python train.py --hidden_size=128 --norm_eps=1e-05 --rope_theta=10000.0 --parallel_block=false --init="trunc" --max_grad_norm=2.0 --warmup_steps=70 --z_loss=0.0001
Each number is 500 + 50 x the weight over the matrix's rms, rounded and kept within 0 to 999. Layers, rows and columns count from 0. Numbers have three digits each.

# layer 6 attention key, 128x128, rms 0.134, rows 24-41, columns 0-63
524493515403411475410495458537500559524488515486506443538460536521447478495489521538474459505453386450492521453496483516444509367452531591490414442479565487551491537423486477551470423462474470
564473514438478480485453480522459500510515518563485518557497476486502557487466571456514508519539405493447573612521536493523464508498450489501465553396601436462516474530379440474491520523500547
428495450512505490569530519583512482508497452591485485467487556470442488433440508537505457552468470529571436444549425497501512488439540423490467500518414490462470436472567494472535538508444554
504560552519488503399490432446487491500577574444569462435547474584532551432431458626470614501581453495540446550504497435494510491471484556492429455453466513506502533529439455521430552482592453
565496576452438494550557457549601519538535459527354546582508407528479454533390543542512492474500583701506514666533519531428482479439450476403560587588465448570508580459561424485430507447575502
482435511514520488508588576498523530455434521422529603580596497597581527531444546533506461517518570491548539539376449459578467547553480382428458490524568449490433414442496535404567476444563475
428498449554365469379447520457411526416511552481489419508558432499465541431533508572528508451440407509542513568421488380485576471511471520438522627455398528530518484605480390536440538435472497
507527556457557494542453478496543496488600512476436457499502528626438512396377622497506540531580472443452449522490565606550476439571472546476402428556535437488457506454400551442402548669622392
458448472516489428519475462546613547566478560494446448529417561485433552498589529440413328554487516431445487353555509520627493374460589527406520499360540465476550443480503593601457457462446520
498492481469460438582483567474458422500474477623436494449460569508534511444558486507431524610507394508572466423486484508511429565567460568532471546607520430487461534451436477466517529430458449
443536475464476503503579593505538505510517448547487486481476479634527501452547556490527448553474555548507481442473509453484502494502419538529485563486500462435482510532442536497497542517503547
595524456497542489560591527473592597519453455489429450579461499586454516462449516475449566592519450515556523433440521488536500528555564549501499529441481451413543587510534500588560487550477602
518535555551493512594535554544479433537477505531514445481513492548526458545503528445518467545398516532541561469419512471586535503437449611521526495567563491446500585502471542419571517468480538
551501547445488516569553497569513420444485488521500523545505523467547439518540556491432481486427472465566513506458427396434449408459507553535507447557579485614432417419499454439471544473480560
561511497457549536571482433566509498453459441517427484489444480535451458413560488551443631469521458457519454452590590529521523563451512496491492534508515495532352425525435475527539567500386489
520449512411501510491542495455445496483405527549538496513514521487521530505552483451417520512568528494500518443537359518445479456558530571475624433557609417505599451346576440475584516494520432
527489520430523551484497537502455578514491525544529564496505576540437414501436527476574478458431452438520519466551560585531545498457554516567426581452476486457528437515486401547601480499372386
547539520449599506468521474573456491476604505396488390506490466489586640499555549460516550473473420460390494529592507594490548578569528459565501383412494440571512518462523463487470390578634462
# layer 6 attention query, 128x128, rms 0.134, rows 25-42, columns 0-63
446559532504478454437435503513566467577583540526518530498545544499502483599548653510474479521502444357460500505560603445512429487531466524452522492443544430526543537513509574508421423506498532
507452587463477458550576522552452418498502476513476480458442571509482346607460479492478464462459491455438546434573402596520438472417529548471556522565487467443415436545528443499499553448467505
416540494459430548539652581438517515469450570447591537582535446422475518478511405510534539511519521553549535568456481482514453520508417483439522474541496462475484517486517550479499520470600462
406446462562425471388483532466508478553530434526453379447446410514461450453469470464497551533480407529478499497507588516484436428560453514562474534529444540540492521498460416530460517627545453
396497512498526465485585470384560479466476474444488551411516500446534540499445546512421462576454444440564445439478556506501522458539479471496483550470423396521503426398534446421575468491507532
409488447444505476574569501555442537371498497498473663496534466497432575396517522468563407489511594591532534441430560411492622525473533554521376516571585516461475406501424449540506375419366487
433669433527505510545560508432554467494450487598480490386484375522575571467521536622554508438589585583577466447435621513465523506455585503453480388422555454489501587425491567439511449460501460
488502519508379452446542501509389514388470513539507498453505446443389523500511453572519513497507493591498477532565426516476558479555444544495491533595516454610591493503555479506458582468508434
441438603515490474485557551499572500478513489475535542551466506511436522480387460468538456529517533572562534496520448482523463493472550516478521491584471595524500498531604443485479525537460557
460429520485511442513578587538475489483539529532545480520457466501477479555468397492530477472489495490570512502509469444505480464461573554457537439551441589480564510503561487547512503492489584
453477553478495618475449519505477460523511483506477481482477449532466533434423516488460502519530497489482530546509452606532502470466490486480545528521540486503494391537467483633516549518515491
487430478434584468491506508508503459484506517443460520483457461539491453515473520488571482464504500539500497484494441528542467432507506544486572502516486508436498477582563495535501459494534538
526485413482605475524548572511558536494527415487520529490452450509587568560567512553537469458509535488466462521558570480522579559464549408545429475541494488461467475495533559485540448575483474
480459570508522616450459554504518514450399533455536515514591442535517450469403563509531623569461493524535546423471443435497451425540586585468539469541502508514419532487541451567437480459528546
479449492514567561493493556546565530505417469506512507471532475527527495570478514573462460512445439549424495441484506531512464443535565542479515439543511414486474451549529542552524534513496539
517503490548472487507536492487493571601487487531554432459472547494393482525504536484487474538506572475516472461477544528514475473488564433454392632492457507551513489522509467548579459557427515
504564471444523662529473538561492517535507585474506411495356528511406547568508562433576494544405532583618505478552432542584443460485556422444438499496555555580530461511471486519565460498480562
389566485487471410510524586452581489475535464524450493472455563569498495549486487532561461623417561497527463482488517611450564537558531553368467454510505537505502514501500592521519499521469489
# layer 6 attention value, 128x128, rms 0.137, rows 0-31, columns 0-63
472480443464543540444441553432493482543438555469416536479451429503503598502487564587488487498508507500533484564444511572516452527501505604503533575461549476537513591490489439520583488562510426
441508550518508565472537516456510498489467506463500498457515456420469511585527508544551457454497554521551467510470510488515515455509573457534538498508533554474422397633493474478478442523481542
514532611489407447431522574583482459497481489538527583535528496545501557482509515564490445462418427481467540553505529494413500546578492537424420569537585565518511457520540494447463369519435479
462562419441521472365519544544382474509489540554466449475447494518463606470483537505474475432488516539499554508491483522454461505559512546578456486475564551488571586561564496587488519445477464
477473434393507507528486484561563562451469521478483452451541497545422414433485494460513539536502527554478515507455584530526466427521413389468581491526512464639553498426552516492492483496558544
434521547477591586423532413492422474504395481433462570546481549403490471566503472492502517478522534437475464488503468466508461499483526507543458450510483510482473444476487539479468483535393508
533490538547521478531503564577450537490518436509546568496527541484486429501528581565464525459455472425494624598444494458513489501453534564513490515426578442487518552537448519579440483487487560
467509464489504476414567671388431467460508573518516555511454448464525636539464578642520494520517506525447527461365432562396453568537559564563567608548511533440519613435485551619635518512441417
514506453557575490588517544573605488598493481563494492435504584585437407514575488519400469513486509563525496507467533493519492413491471478423628518533440503494477546500536471386493524448500539
462488525457522461497529492438519539541519497514509476525544488516536481575502565600607410558521515487542487562460555499546427535476524510504394517571515572574552542545428519451584423582564476
449548522432588502492428464412525514484508449442433497471546535521546512521473535544494483511537482467555498468504552495471468528493477473529623458542477532426438553512457555601461497585579517
454574514491542512502436520474528553426509590463486562421508478572534527552528590533545501504488459504428530496482482466526509482498469458467540480528600540519553551527443476494613539501543505
538452562484412467520475490504438533465506478513475474544515435439510511497486514413408487523530480503451528494476620529532548467509458426502444506502482452487487472527510630464514500542522517
485521462530497526547448575541481524523457496478408466455501466446525494557531483543436490490558527433443543449489380478493425535479454538402550577517546575512433514495482523468543566570489537
481493504499526494566481618485420534513492526531533526513452439493532600457574544541501542544611486431397469461418446527447513570547509485532551485431628540507470574478522501563486492544547485
478512546460482526485492443470532471474390520470478492420477491520460514483533548450537445539533544549542483516548519474559513496512463472549507449532487496516557538515532498520513483533526476
493525576446453483552501536433432480571498423443515489532550481456488436509518505470420529550517498485568486553556473511596510533488504374526453476555484505463515474567501533510526472516419556
468520544530514516552547525398464497522489431544514575357480459633497436527543458447522499484451493430550521524535596501486490485572550459563417545552495496599488514561556424467422446509495467
506469489443484599426477369396414526506528511479455503481534492518464517554498553464499555544478487473481517598585464500534511493548470440495488519512546440493443518549409498588512507544531478
520521486518514443506496504507514463506491540518448396492555470580589540485532465449489503524492481525547528514517555493545533447503480493423562519555514513539549516557500492471615523435553442
486512536542562487463466536455461571428522454481496489488473487407480504506463514543549416567490550434460473470554504535516456590484505444454506548480488467483446504448447551511524479538528474
505536583495505496595507487477599484522503416491559500422541545493460434508613497501493415493509446482530539533499609542486479436499457545497471478528481598572534480534586421486461383486566430
461506551465559440528439529498579508561501503399496468448441505567510452575465455440538563471475523438513490531511536509488502513535455434510504582522484486549504472520543550498487516496544519
416483535560423525556503540533464457523501524550502555572560466488516561604485457518517476436585511523472487537446507497498560516517486539535558477526555480482494464540486513488626430516463519
534435571475511519489426517545500432544514510479483402478459513441519429495524393480483416493526558532421574461518531511575579501471499481544534451469441453484531382404499531459484519526493571
520528454504448506513622457519517466523556509573507552479482425471570603492540533549538493486503461449468458474452528460467559503483446564505464584441494494500413515476397528438500460470524459
537496485439499567496570542482536496476525550455475435470456581535493615453491531546518498476509512490495442468489463600495475534461465635465552538492492525532547443532493476481531485571518492
521512504529468494515540527462438468524549469506475511558526505536538504522527487437484443467542506433525489503561512448530521547559563447504495483526415547409457521541367489515504556501506522
477472489525567487494418548507460506494505581476595481492559440501500532491536480521519569462502503574468504462503517538495473555504530495438539463476524532555420518537466550438498517395429478
470567512531443515465536502515444525495498501460563483544485455447558546518509515508548549429555610477581391529457470412579508597520565523571494476496535535513506378485531524489519447487503547
598405476480590495559446519475493517503391464545600419477556542510499508578530555581467473433515509493436453473493515503462459478447484372467528487493518516477503465548504495523513535546468480
543452536496418531501396479483535519490486517520549495470612550485443508537527553590493424516492549463566617503468525524546451492476430489510485393458473454571430534489483577482515495552449501
# layer 6 attention output (transposed), 128x128, rms 0.313, rows 0-31, columns 0-63
542552538508535564520527461473465505475535485408518402630434534463429484502514481506568510481493528480417426478606473490463471504407497472500491397493520465446439381519467563456472465466503551
521492458514585540456559480503457522473438469451529523536497551661554465530465430561473486483481473512394452416534474522535525702471478526482458513507440452471479503419491514488523523497383465
573517464539481462533489409447456502435416442537483516495539481471519535553410408412531526525498478482441490494534459555510482475474530493533485479488511551507393486451569565466614530464536486
503529585510619525506441463454561438439496560497555474571551467351516504521463427574495503440502514424556479455509481532424430570481396482530503494476525442591498422449496483422563564555485471
464531584492588479556557694439456554577537465505495500607538485460487594438516558469473463426435459480565517529499501475530514465472465566575497557417564556413495492454522562600547534622475485
489453474469522486543491524509583473585574475484530391501516442622444535451486548546485520552442504492528478540483604584550371572529433498510436535406463479521531499554494520492467476470548552
457605459518559521441516510428394458455436560459496485506547482517463509456431448547505482547517429490504416437522463465550560453512463432488543423496449536426529486482526449455530490503573521
596481499546535576448415333502473507457451557444546383459485521446552452498561434476588445492485557509445484614563414466548440539381457575454493461530453490605496404466567493390473559466521517
449536552541430560517497425578472519535515478431531427503496514417537525485471503440453606381543426390526455515433491404455575565491557495518510539433445481451476559452499503542560560515487471
491429522459437501516505484573486539409599544440483535552449561476514473537405407474489526447566596450475503495551526573532544511531477498546607432484508516401450425535471561495487525428509488
452400453513563517493563494552519439501449529540472432530503520443478428539571497419545485490449484492363488442542458483465600472574427566538495486505498534490544444574459457413520468414442564
546534499466471515441496494526538442499475455592484510538450498463607491503400488497514575466451504520541577471531487461464551613450497506565499509511419540528364403573556487512544480488401591
481486528437427545526426537498507418486439478507515582458551536524510489470443487589614518501558520565504529647504536526401566481460492493494451476447505544535531576510543415464554457502517451
458571512466454474516611520465458472456459504580527430496448493528529451405464445538541473458499486556502462498465489482478511567495512500516497381584571452470508535497486493446421548486384497
524498493478468472466604531532422424440521524530480534463442398467496436525430486468521413469392524520530533527507459510522446530414463510567455505528453460553486359480448433456515457508392483
431534469504544534457501527529491480428553545577437436535604500475472461435555535543494602487464467499527477496459530556445540637391458480495550459578537503477427479519528532516480524476466472
433441450445461551456534548425469488519543569521412491516506572510485537458557454470566485440634521557556482483470523495513537614574425518496497466429408511523519524536493611460535500586612414
417550522440409438493483461566445523443516514416481500516599520436485462452423490510420474479549413570504516490463486413464522461491468492453508525432500553401482469364525596611483455556515459
505546485533471557578467627568437533503549545448531449536420507544510526482474454500475517500512488572482528452541482548498495579510485576592503526514569567455472429507481536540498455512534413
459544550461562551396476472575487405419562453530486505481506506380539517443568488464426449479503532460515584494509529446485573502440497451522403483475419491500492590522519447472440468531428562
527463479529553556494498500516537485473541458515555532475559489529512513566539494465477570451456506554497478506558440455609452503540462525477526490471489560476591408619487462530496515542516466
482470450510526408479517446458406449530553443543457478441450541437508573524382550432543541550520563488491428512492485515599589473558503544472588517497425429419558511476554521607543604490424617
604492533515507442528427523449495439500494454512521507513461533482447496450481500427595419437534430513496456422442622564468469481419598550528488427455557523435529500571530411521451569591446524
562516445410529472487502439480567541498536476467460521514441464496490576420503536563505594569510587623472492560558476465464515504554536498505410494482352523500487546511356580436468553512582506
541475486495490521516557471458544554579452480597471553454604461499396483432435521497530503463510514535518407488530573460464446567502500466592608598478592459457543619509514453508508453483498427
430523457520473433466431562524536485431547576508500528501486512444578463524443538498428457554547499527486501574543480475542472571559470474516439446514543417526477493463576418501524553453524474
525501589550509445444533443496520481504495506548546524516573499337434465482436469507502436513458529536520550597477452461581514583471525421537592437644491509417466484571529493485389551409550516
494498474519475572453587522534574471515495469490469472470449455455556475464490517488476624565557512451529469531516452510490517538472425615444453493550508472508459549435522423465502466447562552
487518596464440418455470531569551521488555506595431508523440521559523525526476488506525455493439485455483505513481561516462470452458524473464410623517407518582474497527513507518511516581516448
490513397535533430432423499521424486597615515524455523533461504562412479507589465461494412545461519489461584450561530472400478501537390495545517603542320518506536501534444455574463454461517465
427547517525430552481524529476525477453564492461441539450520530434484480542364441458527534470432485497480533583472600635521520490398554568556538474496476486530559508454515529364506468423512498
501489556468441624529556497543444483405562543555554504497468512478516535418391441492440515542487548552459485529583477448481517529542576493529530557532520480480631483554472552546492519496622505